Part of a small language model's weights.
Size: 15 layers, 12 heads of 32, MLP 768 tanh GELU.
Architecture: learned positions, biases.
Training: a variant of SOAP for these matrices, 278M tokens, 3054 steps.
Each number is 500 + 50 x the weight over its row's rms, rounded and kept within 0 to 999. Layers, rows and columns count from 0. Numbers have three digits each. The size before them is the row's rms in percent of the matrix's.

# layer 5 attention value, 384x192, rms 0.2, rows 0-144, columns 0-95
083:482491503540447592423395545550568436482488615490513509533434480481457463552462459549582534532484486500369523512417483482495550481604470509461501478533558495522533484476563672493540490468428514390541561509463495559493512458534582534484551537535521508576457581596457600443456463420528351502
074:480543522540546461457443489422519468489453463518538529557471474539467531524508545456523506438523485471580491502481531475489532497474472489506489472503471518480440478485451469415538538553601426512467494470494571470524404502503578451558475476498606531553489463441593400490497437445531495487
088:422547426474486534539511536587566429533508462540510565426610555579535474428499396492555524557452480417475540547482508595454506521533482622492405491541531494499445443415482470450508459541450503462442477627433538498479504540460526465511500441521430545564638547551531495500486483514542514432
097:493486466439498530559496505530584459493538533481530536546397492496499477508539482524486505600442513460461423508517442557517607534493560492559566530490478565447638454492447478477476516482515599581516500481567472556508553448416465507406434475533537397502484525402454526503534534488502417413
098:534456472452571465469512545495602478568552533520599547505523480553466443452574527552453434502494510477396461512533419480519557572479547538552444500418633581399482548513496454518403543417549419556532508491536565535452564582458539480441482563460511500492557584544501455497516459440475494384
089:399529546545481398447539442526440509558431454455500428536522627542524543552473472463539560491413501435558489534455485290450506502427450497563554578478497460510528510542511503456528480541506564390503458541543498500468468478561512438505478505588487531514508532431471534503459480587462507544
090:560530486471528551517567483532541467448484461483464492485427425364521479504463471546530577494500501542565495510461566491519542470497541484469471609453509378479531611412519463410448540510576410513511518475528502622454504480439491465493462424387549530501415427511509452514510539484504543507
079:527478494591543511444508519407529513538456479429504485443394620491517489548495513482585514454500485380460472533518556425476567480519476519437479482638534491500421470501456442516488612508504586455574457527458580465569490512426542530513491598446564493445492469554493543557544450500558458507
090:433561495403543504422520519500567517392522538489552489509502438403511466466491441490525500583435530471489421473543506517478586480521504516500495523608491496364490580503483440506417513540479533543470493542531473584566538486520541586553545463554461580475508461507555429507373565479482464449
085:451546493431501428610536603573496511426556439482488469460525529475466528433478460528521480486566414518475483469457423479463504414550523512510542471486471508546423501508530443589487554475557644451526677444544551487540548494456579448521490472560526447415528506507569487495518537489500506549
089:539521602542482522508495478521387567433476532529561414490418566480443424484473470436541475525542528456449406562597435520483429515469512558600543560532456448431555498534539517526547449499378455583562505410489484486498533435452491513497411495468537589498472458572534457590506559488461488427
095:480518533484566508538447482478462490404500445482498533580522511523527490492535503593472509529590504494533568614493546449504477481439487570477503486623380533512519489519542476541502500546571566453432519489474480444481522459489470448458460592483518559520555551468533464386468467460482438536
093:401436441462592663567417515558552435531468422541476438544570467471580497418484486502409491536465427537496488535469464480511474485409484491492529555565540469502439557477542434491550542558537558464449496529512474467564460478495525454534497555478514517500510515434487536417508512456498534524
082:477487474546466556544387536525525489516460516550451508479493481466470575409461437461530596509494485492515518495463399467461484528466558501435493560487543498464503475556489502522563518535579518477513551467538381453441388415545516593563466490555540400488530530546592541531472479573494505386
090:526483444560509560589480441449547526634452443458453472560527551493562500516491517498586485489515391550498523559462488454515556497440506497492495604599574472502508499497472470500424529563522567467553505499535531521473462425561444532572464393501518610446474524531510499539514520493505448493
082:528573504517586404532488515529422459423468560467434453601498470540489616451532535489558599487547490510555459531550440486506472405414582572511461529464460520541484473460392515498530456573471623460481532511413535408533491573491517441524533557603490497470531466558484523464547428462446497574
085:481564534525469552523530552498563499513512534503511587368445488521483440454469432539498517457467484514465554470490414554531486501529462507543511522468408438505543562487401541406549484463483528411530543519462462391452519460567554480445577548531528424432431412475517373547429476504524619512
076:478408525520539439512537496560609579408504417526539458540469595447498513551432627482526484495463496456430525569513527513479526543483426529528519473505413530508412499584489504526453552569539554529489418444527477511443445529607512491494532476431458539450531507475500460493516530521509484566
087:526525511448500495575472477463500564597500448538503467475505422467463484463540546507434461468484489589512589375486535524502528466516451489552594476550544546494484573585541511528421500430466442558542499424572494569530532472488565554491398580422342494494449455486483437467521519478500517521
083:537530468419457565484467463529524440472549499579600391505456456469547454425468594439503523468457493566561533575548481483513520450488487474447476362542569524455536586459580503440541447510550457488537476515556569510483394528543444483509438433422452502523422456582546492568499583546503540539
086:575486505426456479492426502559524499396534522499481523382516535554453456514509492487571408529465545472457498431492546632496519531523501598535500524522528587496465477539466526527431528477487496455508503535517509567513444569497472506560591559589481502532457507548450541527421491557401443417
085:501544424443542464544412540449502529511492443586450453439571388475433491513595535516529479554441438444551511532489514481487481471491483492436523489469420596541509604504551562495554562456447517525577452535492621561493481476561564506494549472528508459530550527381454549494480462519536535593
095:477501472622508482500441503448488413432508499441469457497481602405442590469551487460477518500510465564554568559459496421539407472491557464510489479480584467454546386444494507520544511542460560525503471491529451544564461425475431387636426453513465520403506495572511606514490489541445476470
095:430454409484522485545327451463537504533539447555502483527423535546561569435517545508494511503437480528533397513436489458484589445442508447425595526519415380455422497475470469558587520399538509493526507492469490536557484461430447452530526539581430482477529417457551431409491565544496550521
097:474460584576448641499468512420471578435456517480483557484519585479439472552524509538481533530567488503493391516433389442508572437456461482491458484507503506414494433493447529535529436539485549495502615482480507454475578604451513559494543527398503511460404506438471524487445476526442504509
091:526489387539538524584537461463539547481463473505567571479541481528492585494464438545480409477456473479551539366462526563529454575518565477442557530477454552458507462505522460460459635414610536543519484526530597473468499562424469478518426551440424466419449542470466482546508448534509556524
083:571403519557463515531482487418542520513562499571504410430531508465589500542512570436491397543553537605525482501510621463522500506448537455443490513581525533533502463634374616594516561549459538537362459428441443491539520464503422571473561546545542499535518367413563386492504466496539483561
091:521459476516515483495596408515421512559568542479381417496555476561503512473474492458532541505481510458488444439516601534455487522447467493452501547513501471508563489592607392534532549519440529490517539544611481541540482483529566456527459503417547467462500533467393497460574476465515498450
086:536455580484455453530544504498498473453520515511495520527477483428506440563591569502558533448531498524493521552444492538506455508508527586537458482490578442587600534431486501594493631468465530474468509453476501425519440465493574485481514519450495497444563433557563580399473536457452541597
090:568427457527505514475400460461530539466526602613484554543485436560495476428526464594474472511504526494509546428506563483510419544415582546444430422556507570489414476497470587485560539418485534546449450421497562515392552449479576513636446478586443467456500473436544439491470509500479444533
090:494494464403536523502549479503577538467511441519438504469497492502564545435545498561514470559424567526554499500518525548481498482420560503524478543549440583475467499575504446496451590458535487540465521448546513559503406531504444510568446475578543468404452449419549496537442457458480474502
091:525436463404544449450432475469533486494459534459575459629589540549545570490514498575477468442475527527509486491555467416449568545405537488425559442506487528464481465587511462584421499531564483443575511541533530610550442592441449506601428527567418492576551518540444548404544473517567538579
100:483489561417529480509458476474492479549515429407489413522484492528474555513564513396522473502443501485467466484463446523492533526501488473583459541569443550539468561490481373520428556460472497517578572517487470433432440458536513501436608417554606414488554438375583601478501530498538414568
098:411512546505560490528466491436540498578486520488588393566471380420597523537503567408544502405472460484458516346517464524540534575516475495472492509561536532425523486551564500601515505530417597586570490552453427466538477489505506571554520528495546526480557419512459518463543478454572573555
098:468492456584509461532602343454458517517493409505520493483498435456479521463549412580460529505523482489486463537494444463515416437497458533460503463547416434532488594405530463481566397515492393524456524519486434497554536534610542501441514514454427572482522571501507423420415484521533554520
106:511432549418535519503422390543537525469556459484521494509475531529484465559455576550513484466498474484560480537518545472490488571394467555475506490418541455519496421421495507536489448459445470415482537549558471445526668553555471517541535540582459570511584527517478514427425557652569477521
090:466455468404501589535487477503430464531559492540500508370560555529529587489499417517515425456540494588423522518514477541488544488559520536520515418609567459441535526444541553556497524489505427477526446433463501462507437514492607475404487456548441542523499407568475545483516595590501496531
118:500502626515479425466566437580428366511526450518531482445440469529466356514449509532456586495501582484514483521517545509536523496505552470439456513494447561494420534447473561547485497458491478537483386447387542508556500474461555547486614552438482476451498546478481524412488488472447527408
096:512586461513527496482472507523422588528547489475484590514479501518491470476487498385517463529444575499422485478484596534555468482502606547431512546521470497496426452576452589524560452461527540514518426451493508483439484472492539648513463511525544570431587435464577437550473478457495433409
100:419456564543492533488529424468523467463495498444502504418548543448458466470504523559475503436596438531507524519504433510515475516480517449396514473492498396540531530544534621530478470558472417481487476413515474514549545507497520541475468542417479530461457557402479549465529668486522597529
106:528541459603561478527524494419473533466519528478486537539538541583566536525518440485548539551513424455601494423522438543467459548446422551404443559506450483515497551543499482385456636554521524547515440424582444503437561552466432513551537434510503507450451568520582479511452502527465500629
117:481642537528487451437452556477505573523533488459566498451515580488440464546541478455589456544485503518510447444516583574467562456491460555534552517456460456479556481391525483525496505577474559449526473490326515493509532488574539585468442506516562553479597488489478426553589429579451506439
107:508465490453496502524483676498536490516487544523552522533470459472496534499398539414523447505436482603518543498437547483507525446597493560496590485489591406500537484569509508450506436538489513606490452418593422496434605556513487522485554508415459473575539423553540475578538534460493516488
112:378505546562432489423559535414493461494445419501515546463527548544453531560556494541481475455559509505500483518508491466475539526443458427428476494502551453469607596422511447469437428546468527581531531539489461401445553574611494491483552560435512529470497577346516472597455503453516594597
110:494524541510504529498440427489450538548499501513450410480467525533508584493517471482574547515537498464500471454552629519465505530387473507494457613529447532573445512591453521422566548455468429469496442522489516449530421536565480544493485627538528409520425509528497515482574420415497477437
101:587529499505518502562409448561530489473563488536575551553435466586476421517531503425591453489435513506572600531414462440472446523558598476536451606458531444444597445571432482481528501431453462547498472532442538505526576514488533452457497542491502532532462430531447477514487550518469480526
108:518419576446570579431535489458501490563420399483520534577484557518577516387462509609467438494484480497429507477515527389501462619510594479508465454480564535434429508496536488500545547552462444528491554466508526486493530507488437511495530448501469450568519507612521586446508517386425499572
096:408468570501490507538597492486496415480494503496398555411523455510435483439486488548474458549531492465541474481502574514458543614531480405513449467580588498494459491520518499520508599428560527538556498469504495502497487559468484529467482508478573531421472547448464497485447463494442493460
094:456439500507499536552488546539562495468538464504601472462517551586548531534524556506546454518480484492485467485508458566497491489506532567449526536475535425523472509470402442550346506550482539377568539397536558499551386556502484439550453524447522531494521470578579514517481473505601518596
101:513513562426544539444486401520444521474418537482434510477555509566517574515480492463423522621393488505498536492555533602504531515502503521495542569529505554550528496464515312475499575568545492502569446418441525475494522465511447524449482442497437396479511449465527519537509472457534411474
103:564464540476482471480654555530437444528496502513569470469423466577570566526497375466456524557424435621456405430557549524460537406446475546440540369554511536479536390468550543501502424521427494521551532484408403448488471493544452493515533466464472495561531529507521503432541451488482542546
101:522473499489439547474505451483491553473460425487447518423469482405497491477530545534437438511490578504471511497497516448489544472487551549517535521530557498537580509467523541502511442500411517420608582612432529505601448469542499450523505581538440493521494483472559470513543459447546579570
094:559471447456538491548466417579523469443527488489513504548538541499491424488581466457404559482441537390576520568515529530517534532476497444573480457564510442541528441483556427500489502503426559514475588536422591500492542483461503437436572486479509424503447437410578486528450605458454440497
097:542459437407508454552504503470529552491544468501524537462496507406488513495525516463528507482575454542488555532466453486501461451531508442548534469567513445479473522425503428492506561592538398590557495557494470513481509467503508496471499447473497513451540479493541417499438474572458627551
114:514500473504521549464499566494527489576495523597557579494596557455586469416506540470471476467530426492531570448576532496478502543500506455478401470497440526419388564596507495443541559544497547576462481458526440535462564557445487513444537463555487460591553480471532360481525544415482561479
112:508475402464480566522497479473481485512551429494456528542538515452507435468474475491454574424463517523488474454456495381527513520403549504580509519577476497562489518426478525506515488501495589506472528453592476517494373398442423416588502479458534521457439464468444518542482519541543582478
116:554509480435602454498468298475451365478551534509511468454528407483453509442493439508457475490523524522498585468590528529513533487535551538460556519516412530554374505425535475496510411476487516436516440493479556490496466482496521433490459507558463511529482497458547427500561437496485507384
106:429478514456437496524377500518527620490493529461436496456524570428495501506490557490455503427486554522491552474498545467501506577471541493511479583536642486484526454566349530480436491501481526535538536587600473469428659549513481521495552579497419620508570480482513513489483484440597472584
110:551491519508556437409524538501460561604433475440451415563486496500586511508508475500553575560442486505502439538557564571477553473450506511508528479484481541500564465516495517464502516510525539412460460600431512595511531486460481520534570442457555514583497602524494570529417454496521560570
099:385491450503523455574493437438518603424524488542481529571543479508605489581538448472573510488507532473531477341460445573481528581470529484624605520460444483515457526431515481467477442468439507509458552465492487429475460554475471509509599481426514505432569531402549501502492581438508513422
102:564461542420491450457519479510456377522597416522522520525465485550446558497477454527407477441495485543505490591527556408510582485535515504495412516530510535565484466444459600558464523495536511537459416462564496495485538618449504511508538577568548487401484418431573420493421496448533501495
108:472480470491476467426415532528508593521445513492491476515472462525474511591475493541520384482534494495503514496570429499494441525484431534553582437480514511617498632464512430566575600523497466491520521556543520487522354490535507487546445515535469442564494390504499600489512480515473405619
111:434444582537482514560529583512547501417591519495509518523424601525471507450510598559434446514556510544448597525453485459517434521606515505389441510454430449530504521509453563500589506532554546444492562411504493474491544594489562528490486497503525493455492389534430495494469514501450420577
114:484436529492530527469547450486485473550528602487480498582485568500488490465485457536425475408476504482496505495509434531535540543496481379457464448491509483439461554414495496587469473567519509440499473450540535443608329425538425551538604440549511541477535504460502521437507496491537477486
085:466480532490502465513498475452484491451558493581467508504546471512483586453526497477383505492554580523536417455464446519504442487522514366494489498522542610518487487549482483502490547539495521602482431546456463455484453532498520565458437555533476355575434390444544480448448478508505445503
101:506517399475571514480502443595577508509439530441542499535490511512524519491507526542615436478457477411541506537527513499487482490511462441426485443493444520432525494433448526490518628517600546405497475472564581546513491549537543507521455419435530474467545501532428479464511518503553413480
097:508502520460477573523394528564408572555502548543463428497534578511520515539517479467515581506500524448469524558489529435488452434501482515441524538469488461441455440527493473530623513547566462545556475497469567499454513476550430421409516439553553485468546469514513561519487471452497546491
088:573456473438470456514446504583448474502463472438522565572437599445587493553456547561501531597566459521563492459474547477478547502583514546507481503496414552496522579413543475534458512414447524504438517542500453521460539509601599482547559450445542439458549483527462510518457552417549531541
093:567548532503519463473514506515520417517558531429497439496588514508467511517466461469402551410573565452490510483481468498526400480505497588452492489429523485544475574459477456551462543574499491478423464468554515519429465640543475562477467582520422520481495497549508484451460424473500516606
087:483460530522457461452621546418481555485538542531477497480548441499579602433515473482501447508494401583420466574433519622505391457517541544466515519583528426545565481520610506468512516536458545446438494520542519532613520521443423524520503438489433447424440443425577469498577510444499490570
101:459541476485440611442507524554473547460475498484560503508502430511449474505436507428518549528565492530417522497347495534540465480538564504421506418479459515564483571386439479507541539494572567509397425526487471434466526458656500518434545456423458487566591497584560494571522549453551519524
094:380529528451499593393520482488494500490413532438545515602511517570477487471501552458513517474475461556404535484473510509521503493533416471494457383473380522559325578460633447480487510515555557485454543464446535449512576426572557508476549426466509455500480462529435503501524545410633400601
088:465532522528460497398479523514330488543406497538501550545475488503482568516549404506493541523453515558411634558540487470502446554556536518496532522567433523441443529567515514560521493442556478529529479534420529555511510518560513545359596443443613527466574465496436535469502472491578515379
094:514478512474506548485628484408371414461519592525483431483553528514381456526495540538539492531463428512375498461487461493457529511471414555481515445589472471601615492518553451499486506605452538488552579468481500487524565503508413516461435488458522479483482475511440461434504531474537483462
086:489587471555439517429520522508396563407535590538467478475531513506453544471435559524530547400495496380484452473511525404487552525404426465398541507509511455483487497495472433516467488497522558514535458537563499470443427462599480489539618468483544511433572497450462411478455440507507445555
095:539502577533542517511411534503535559515544582411539449497543512453534441411495580554503484520502491560527528557468475401471477551450444484524382462536448553538460536520525532435483507440492508458530457531466519461450609461583488486427538440430491454441537487533529426539404489442566546548
091:450475519457523561512489512606542433565511433515464539523506547390553466448569521501435485424452492469600519567494514574503534415438570634478476478523537442423585499538503492497385475456498492551385486541533477449463517513517573558529506453534435511487494506487487507473515481574447503455
104:511505536484396567477510508502594546505471550468493546494512438524503469486521561465445527597546476571437468443391472528486526534516533483427399538481531449438493473452533519505462423514467521458500498509511537527566484583438453609333499480491475502502378488454549543590449481457539553479
086:569479437569529562554440508483544426521394483524541491493463446568485492551368445487526461538515577486546526547518461422467520479614449431469571489489536496519428527481534611488512520604521424531467538519493440543488480487529488517409594497492455494543456487491447545472446505503447487549
103:654497468465528405520514437490498437472445471529425522418483492554516489477479612471503480460465522479500473423634553471510468517533552522479515508370529483606465470619463567538463565510393515532434422491538518570453473529508451492561418445529476471543511542507472446462482483510558451495
090:501493489584491478450463495526461476553437375483501521540548449549433422514502411531490563541516503629511522458480506540497501596546555510530535515460505489510512426410568602546487416532454471464557496500384601570580456468443525393478442587434497484473528457470479550455505530430465572337
101:416517480401498528406470566431480565570468543463590456485460400548490481489499450553628489561393513467520488367557435509499525584516533575495571557524477546506473472473511491594544500467453536578388496469559495480561503503473521442472542487470508490516510540486430546551557518545508520520
093:511469467495485490506473462582552461476490458564477456544430438498467439562521585546479368421449471426501562569502521517498478534562489552646505443473489516416544472537494479433427540415483487573516553510515436499559469542431574529559428487539582522477503573503465436498479463484587426418
094:580629523358522509619532456599404401457510444498473517496461494466444434481472569473550427474422519462494510516535464572534449418470525506443543500517524431547508446576481476505430448541550522488476519517444466418539439550571463521556413506619423428442482511473461509527511501556510466488
096:539513472531529459482489507516505486558465532505464468485541493412578497514502542622404443516461479564493497566481498530504586506466425484512591509547447430430562515549463508526513486486504533462483553453504493475474500507486526459514681412560542551477485443497551571598447526414519481454
092:507484534509537468533502490408513517499470542516508479448555452533479549479484437533594510533473488524473458437427507579487511558506500525446524492491593546576461562490568424505560470502512527470558491431444430437556424435403368578435397538507490450509512552438465550479488438612485496529
110:553502480530561466557499465412551454576481545589450502449501528489551523539506476587515501507472505450496418478555470458483525485492441521560508580497504402477569494636471525493502503549458436576570477502417398519504429542387393406500511560515537476489476518444439515488467434558469565474
081:492472465552501528481527512535399462402563455596506489493489485436423584488532471496540451413495437571505492503517383520470570547490543479541584446540424543497554568518568456438475490508557564541466481576454545618524451534507535636552583463551434555487474574541420584431510482567487574566
101:433495560495465537419519461535598467547551459457549422553539520521489465411512524474509558507526432473434527437494405456506544561443517501517459471574381492498433496520513509464481425433539529464535528576535587465532452538510444595453574449493543511495462439559446581620464451423484430478
092:564505522509482541491433458490509487470433582456495468463387551467565410470477491544474492502519530444566507469438471510474523438500503468479466518461474525485513461439508436526501490608389536494557534553493587515479528416524412485469439475596555506482521543492475480525568407520575515528
100:547513569495359569605533493592575397544521472429550552565464510514504544495549537482466510488484530533670545671464547458514500471433510557461433442451453479468484429528478539496546451502456502488494533480499593479495558467455536449485535503571550560411461474510536530465425505454510519563
075:521556528466546488499470511498482499580432562580386501676563526507556514502512484485483563434594446602537565465434507475493564548455419508527527441513453488429490529549538533463526455513512456564575443548482522466556513463542412498483587503566471439494404483544526491543412456472456404489
080:534456549503488466454459389530494430516472545510501510500504479503495494422465438585459531458467439555479569478460548558477537607500449535547481439438487508503506506517549473436469473540461525439471537502436468511618467458576603499535471552386510497552462514531416501565543603413491467493
087:516559493467545451483550432557518447562579505426510494530578622506504499549445509537518561463519463604424561565493477455469452473436536557415552496526444460563432482434504481481530384401526494396578444463600456439461576448531488480495533458477515546477473552389501508521549522447513516494
087:452531533416527496510456470568482501501495466464516552524484508458465569508598485498529562467562435456597544547512618465483496471412521636566480490533485527471489459583583522505549440480472435564422507431524516506433488553400499467564500428493445508556547490460522533508400403550479466486
098:512457470456539445495551476449462595449464498516521529536460575396433467561492496463521479575473530524535425527450476441480567522552531469501606477489451593485400434530346535496535553440442477503491509506503467443462468472463392475459533507469521439517506507512539581418546554523512478465
085:562470509460517409415636536547451514546545534493513471472477488512442537467546481413357529398512541458509453502368552463487493516507423575480561492476428603430437494490507403432481403560531440597494450458495487470428507458490471464483452503535521483454423512504449434445539536466484526513
115:434425429588582454415549523467588528484520518540454462564554459500520461450495486439442497401396558513541475495420525521487498475528515561490439476551504432554512509491470586584506562453491612579421520616480550611488525497461490462518509588550462526487568456424497468549516551416577463494
084:582572479399512394479679476454504527526512537442461520465535554592491533481478504516527463519496463468507467514519457541502438451432418454466514439485446477498457549452500496426518508494501528444621448560577537537519497517547477446381524497507470547503442559515417474487518565486440489598
098:527522471552441515473451563484517553454449503513558533491338487500417487567474521424581443660396497495491549627501512521487508570516540532535470472528573443544574496649358521525495531500529518480465539549495523438552554559483458499497501442487517487507497514528400538467462551472566438490
085:456500461514543478424491534500475610549481391561450440435472540508471519542542419500478536585465570565515458549463475510510456512469481563449482509622605526537538455508480586587415471527569472563511495550489552494560489419420411489436425490474482618458478515455448580404472537559501618572
079:494570499501488469460406527425517502416535486561388485440480553544440528462459478502530554501511494524549510463449624573526476467569606572457541488547515528538489397617497558532487495459561483475470497463391445452566465452469522530526519592538476500514469425503528389496598465458530456533
098:468404451456468495554542489477560466473494498568444463620505524494513504560463604545515435489407510541588571503519545510491529550444518479541565530454458495503590523475478461443544428403568479417653532589435560535556557461533487474548476568443521482500440466426537476406506399412570443460
095:549537446486479617473480456475424514424430486526435468477434658507490554541518545466429380504550480518529523643424442524483415546505471479544532468466448497512595506523539456444386566512464528470552530490516462539480519431493497471542443542490482533501529557478634415491484561474621514600
098:503458389443531442484532542504568482405444451496473479450491526560488524553494471493476440505481514439457503439533484484467509522534466457493512587478512494490602384476451490492537424484349504504528434668439521521464496519486582454543479456519553545519584562520459485577532534446507484490
077:482561528523469488487507498470520523506567422443493458497456533564449474546456548401504537435576503558473485463499466415522507442548464482505453536443513486544455520433460531458512449511571516532551454547489542527439492559469481498429481507518539630440489417495475445547462448462415490533
095:473459450522534570552539463486497550481465489476441504458467451493525527531463537536487516504486573467514492519618519528517394525477456480489586518392482504481472494462464353460445449524491566521567471489528586515456467425483558558485478477474471584401474500509512518660477536549479500546
088:412435554569516517489476507469539450511585446486609420471481419495485547534488514548506555533451579424495470555430428475493543530542597532400551461514404603466480456532438556551459530497473533489518470533409515482460527611412468589435527521508525508428552567548524505519562457479460544539
086:525465412508439531537576484520515509457461522495455464384433570461485443626529443534397595428485521436493450534505467500502440544352453551561485493418560511539452483533473522469562503620643579552478476471540500569460493430432509492505544463499448519489455629473489497438487544468540615544
098:524418498494443544542575490504496459473583438502562473501497437576492521514474543517510507358500446551520436523435486462521542450461445577505519499567424508551533511522529427436536436456532443535483494421579539496461469455542443479475531550458509532485494445449422541550445548469565563626
092:461515480570515497566479467458513554571540490519490427522487468435512497520503560571515544464483537593533435507412388532472483514457532561526591544444476584507469590466521500538459522505497496603468559431516490503491450512457480521506538529414428524463568534443568539448539413507521527515
079:452527449518485498511491453543429501438465509515505496512552555437469517565512450454429559526517530432396463421481450527488549469451567400461479454551528533545503467561505547391506512532479489437449515515508490551518542416516528449543509511512525439469499514479460532518473553527650519489
093:511427433549599458476474483435585511481525497519553531452428477492517501555516445534482524516417552394422480356509473504508465523533570574465545405514459515557533417586438512501513549523476492537466521488541469518575559498447556443494492536441367479482556580439538552487493571531495567566
098:543498546505493486530498497473472506433532546423548508490508567562557511494508594472515584510605479506453478457527465555476576437300502467593537439447401444500542572435472546471508554496568541475576432464506470443446506525515432424517514407484440442450532519527454546537493493518484591586
085:484452473471525410450596471522463396514552535455498411533524485483522514467532481467464527480502593501476437389481471500514629584431545434574445521485462467447466503464533521466527525436581519523438566465378529594498461491406476431493481456584524394420443577483450527445433472487508491441
101:501491544538512474522460548422499552499470486503481569473466517578435480494535546514466542518416495484431450474428511617520580490464469537538502479545504403548521526564507520380413594521344542524526516529475380477502519554492488508460462458555461536513538538419519526500377561487615601523
108:434495506483528426484587537480539531509538503590421411528530571496437441425528417451561439487474544569545541481473517507478416477410537533512446525497590526521473452447409445494512502467478485524514519543439503520496511330509499425581548596428525513480408529468445463403498484362401499522
097:527485465577547513485446536545553496506397502517666512448526353559463543497457461522481483455520435448501548505523424497498372466540506487523503468553575628509410524529426462495499460581457541497515450469543488416485499484512535525462479422544467509597474562543465580383514549563510533519
096:499442430474529502470529447509603464455480551478464507608492466476488542403466482499521501432446574544609508419448480469514553474453459488420512438455490474557505464523460469587460435416532486480523443609513428478501554456544499531532509529485447434416444434447524470480479565441496551629
081:510543519511513494457505474463394438488523559492497453581440556495468534421543453457499532589503563456476517421495538499499563483434536494551534471513482500514482463518663497499505517551474523504470583529530471398527532433540492475555548472503508468523460507481528410527431412509471452390
100:422507533493479442530480498466554560503474500497457614471456535605454564560447485409501521451441539553548431561535492516509472530521441539494492525430477462475487404520506421543535494465578555531492518557447546543447493505391518571536498545571449528414500499539462559562479492521525540477
083:446520500507474544470464506474486450508448489569552507514480484568489443572496588590503425513503526449494431489567510557487511593498524544487498488562511506454565395469492511554465575480455465511523424473418495521605512467505430499452440547416581472489561613433571391402502474511561505522
085:439412470486436466623572535428624428546589440558537460538518466533576520573472493522556488384491512475546515531497404481506461530457470504456475550378465539555581488416491532493582462422496505585557519614476518489487498494456486508495476604461490557392546450508488523533599470425477523529
094:498552512526494485534566464457447451424523505569521579498438582467520496486496548463482474587541524473477476486446435597471517542563577596488444532543476503518572529465476450487448560506491489516427560428567461499519502541500485427434450504502439447508539525391527556465446473520491562421
084:572603484410503544518466489571450540529456440421507587408433458464536459485516467557445495499517433502445478517459493530468485460586538484546472468553536556542501468411510493478456554503467611524488565481534471512464477473485497531468554432612453452490560466531511501526490547619415486501
084:493440452539498469453508515420582450491588425500636493519504461530547493588481565513468470493415492490561520425465471525539421566459442524507504561513450480487647457467457530487519470511521538554527514564462479437431463578475460500506524566530462599470495430525399495521469543462502621521
099:513411558503520480528467542526596452529529411552583501591556473533473470444383608581526462478508503527536507480378520555506502543542477486431516533470496433436564577480466455532420480540513475569461503554539517462559568510520402551512519543414510584481599455576543500494453555493482533546
091:497545452538438525476559497586532435516428536525489439430551432546576576489525478524465462565446552396576483438520491593494511505464467547534522401444504533522606589511537542449514496481425407539585487597494511540587490489540558502442542579454560454545542535455491458536578556455464521495
132:499515593493445632467475494593493462459474451485501525406520472514514483476459558501511499587494549495554526591513505557512503564533477539484489500493529467491493553454494416440404469518525616503512582451464581588473569439497522559428408522514456563437505523442572479529415580521485478500
136:567432463605561567428554458460424467470459489461459450509514465592506383524518437539523472502583425552548452545529489547494480398434489458483499489571583565484549444517572493565503534588556493469557480526524525579578407436547489431521507490463502492517506448418555504517587441446546579570
123:398575506475533472437513558441508413432529560501521461479514574523442445546576492498435469480552414617532585427517550457492499520489509488490401522467528512523518511447385467503599512479569435416506420605519452446500506488492571499473532506426457562559463458438414567542498450524538486460
124:518448455440506512498527526539554512430471424570450496505509498597428466574405447520508461515428513547523443517462513618494478538521502478527519481507610572572568443503428465497494401409424480517531502578514576475551529523541499570538527573438619522519534423487422483431481505475545507517
134:585533509511500526441498496519520523550384518399462512503547527470473463438455500530567537514538449528414568525482514544513626472554490458604527538603545491442452567451557445552377590542439516503516522454569487612617412436487457441478412498544486490576462514522518566546516503445528556532
130:531541486558558539450451586549509526425472517552482442511525549463459551478443470493502542518475526462433461303461493558481511481550574501456531391439436486553454455545524573527448492395476419525492538396495373521497466581479572517568574514470472475440494450569526489459474510526501460543
115:577516400573426570428488507410527613457403470410448613508532500479560529572511505521382552479571502536561535517443505540505475547518426446537539502502454494489467487463531606539546555490580526535517486539496429563450489468506500555438503557526535433359467479410521531523492493592505479521
126:560494406439510417545474537444502473456530460512513497607551513536562410545431443463569451555497490551514479486438509529517472484485492509520499572439548440499457534415505482527486568516477564526471522434554487477461453579498450463533455446506582498464540452490528510563460450527514511585
122:455489538488489471412476571494494562509435474496439427481457556555499483511535472446520512470524494522564478581499485429477547485510495472468484418439635465495424514494428584468568632574522493439445469540459488592516585413531450530481419514513533529462528509441454450535464619509520561552
142:478526524508416544486526474467456573479498533506468585492486584518501489512543465529456459501551519457485474464544600512527529580422563458557549482466534532595554488533562506600538516559488497454539512493414453554556517483497505455581430568530488544428588457479528482603430499500621453522
120:476523511461512497541481458489579514435446479565453522454507485446504490553485537564487532472515528566505581577437524628495533458513539511544620503473519468479585469520486486595390451514442457520573484463477505435462455515462464443591496554479510548448559555493545411565404574503587610505
109:488467445542503526477449458541506452533618552565509424447483578511509521571502494484529497481558461503559550357549482582516541499476494533464562445445513435568591458529512514393526451485470521458545591480482591527497475450403382454541570483470480563560468459486540431555431462631526482453
130:445499476518496483533437580406512455482442497509451405513582495423496539497557486412485525604513515555486534466540522571483582553461484471605556444507512504490562480442546474352517546480508490530496459618426559510530494433530457485492485421620591498504501471503444489555572479489414462376
124:479558510433504515533452502543537434515380557474459524442506425446574450537479518490545490575520455494493546535654490469517524514540490527493509511474526492539430559562559427502436593437506507538458531453480527462598519469525521528487520457529472394515497566612550510487553439563531539438
130:451523469547484498423456582595525552563436544473520551597527473430481487559516448556384552460454495417433504484531516529496494484541539523519485528440501498429532436470467528570465451471491558563402501498594542526522487541424499486521509469634572559407498446412484528518457533504563486469
119:510537521533450556541446433457631545503571577510484518531502447509512457489376554498432413482500461468598520578526370486530522510483465500516457547527522511470388487531400455523528519475516527515519477450590493403513518542476514504411504489506469518386471415531583498505458490447477459520
122:597420469496450504462406465496608433515488486442511525540537496555502567492610434485507489466431496487500577517568453485506527559508506480569513416585506461497680643524510419463497497504454525429507469535542539552384489512483486386478458422555510491535561380546550468460535582528540487537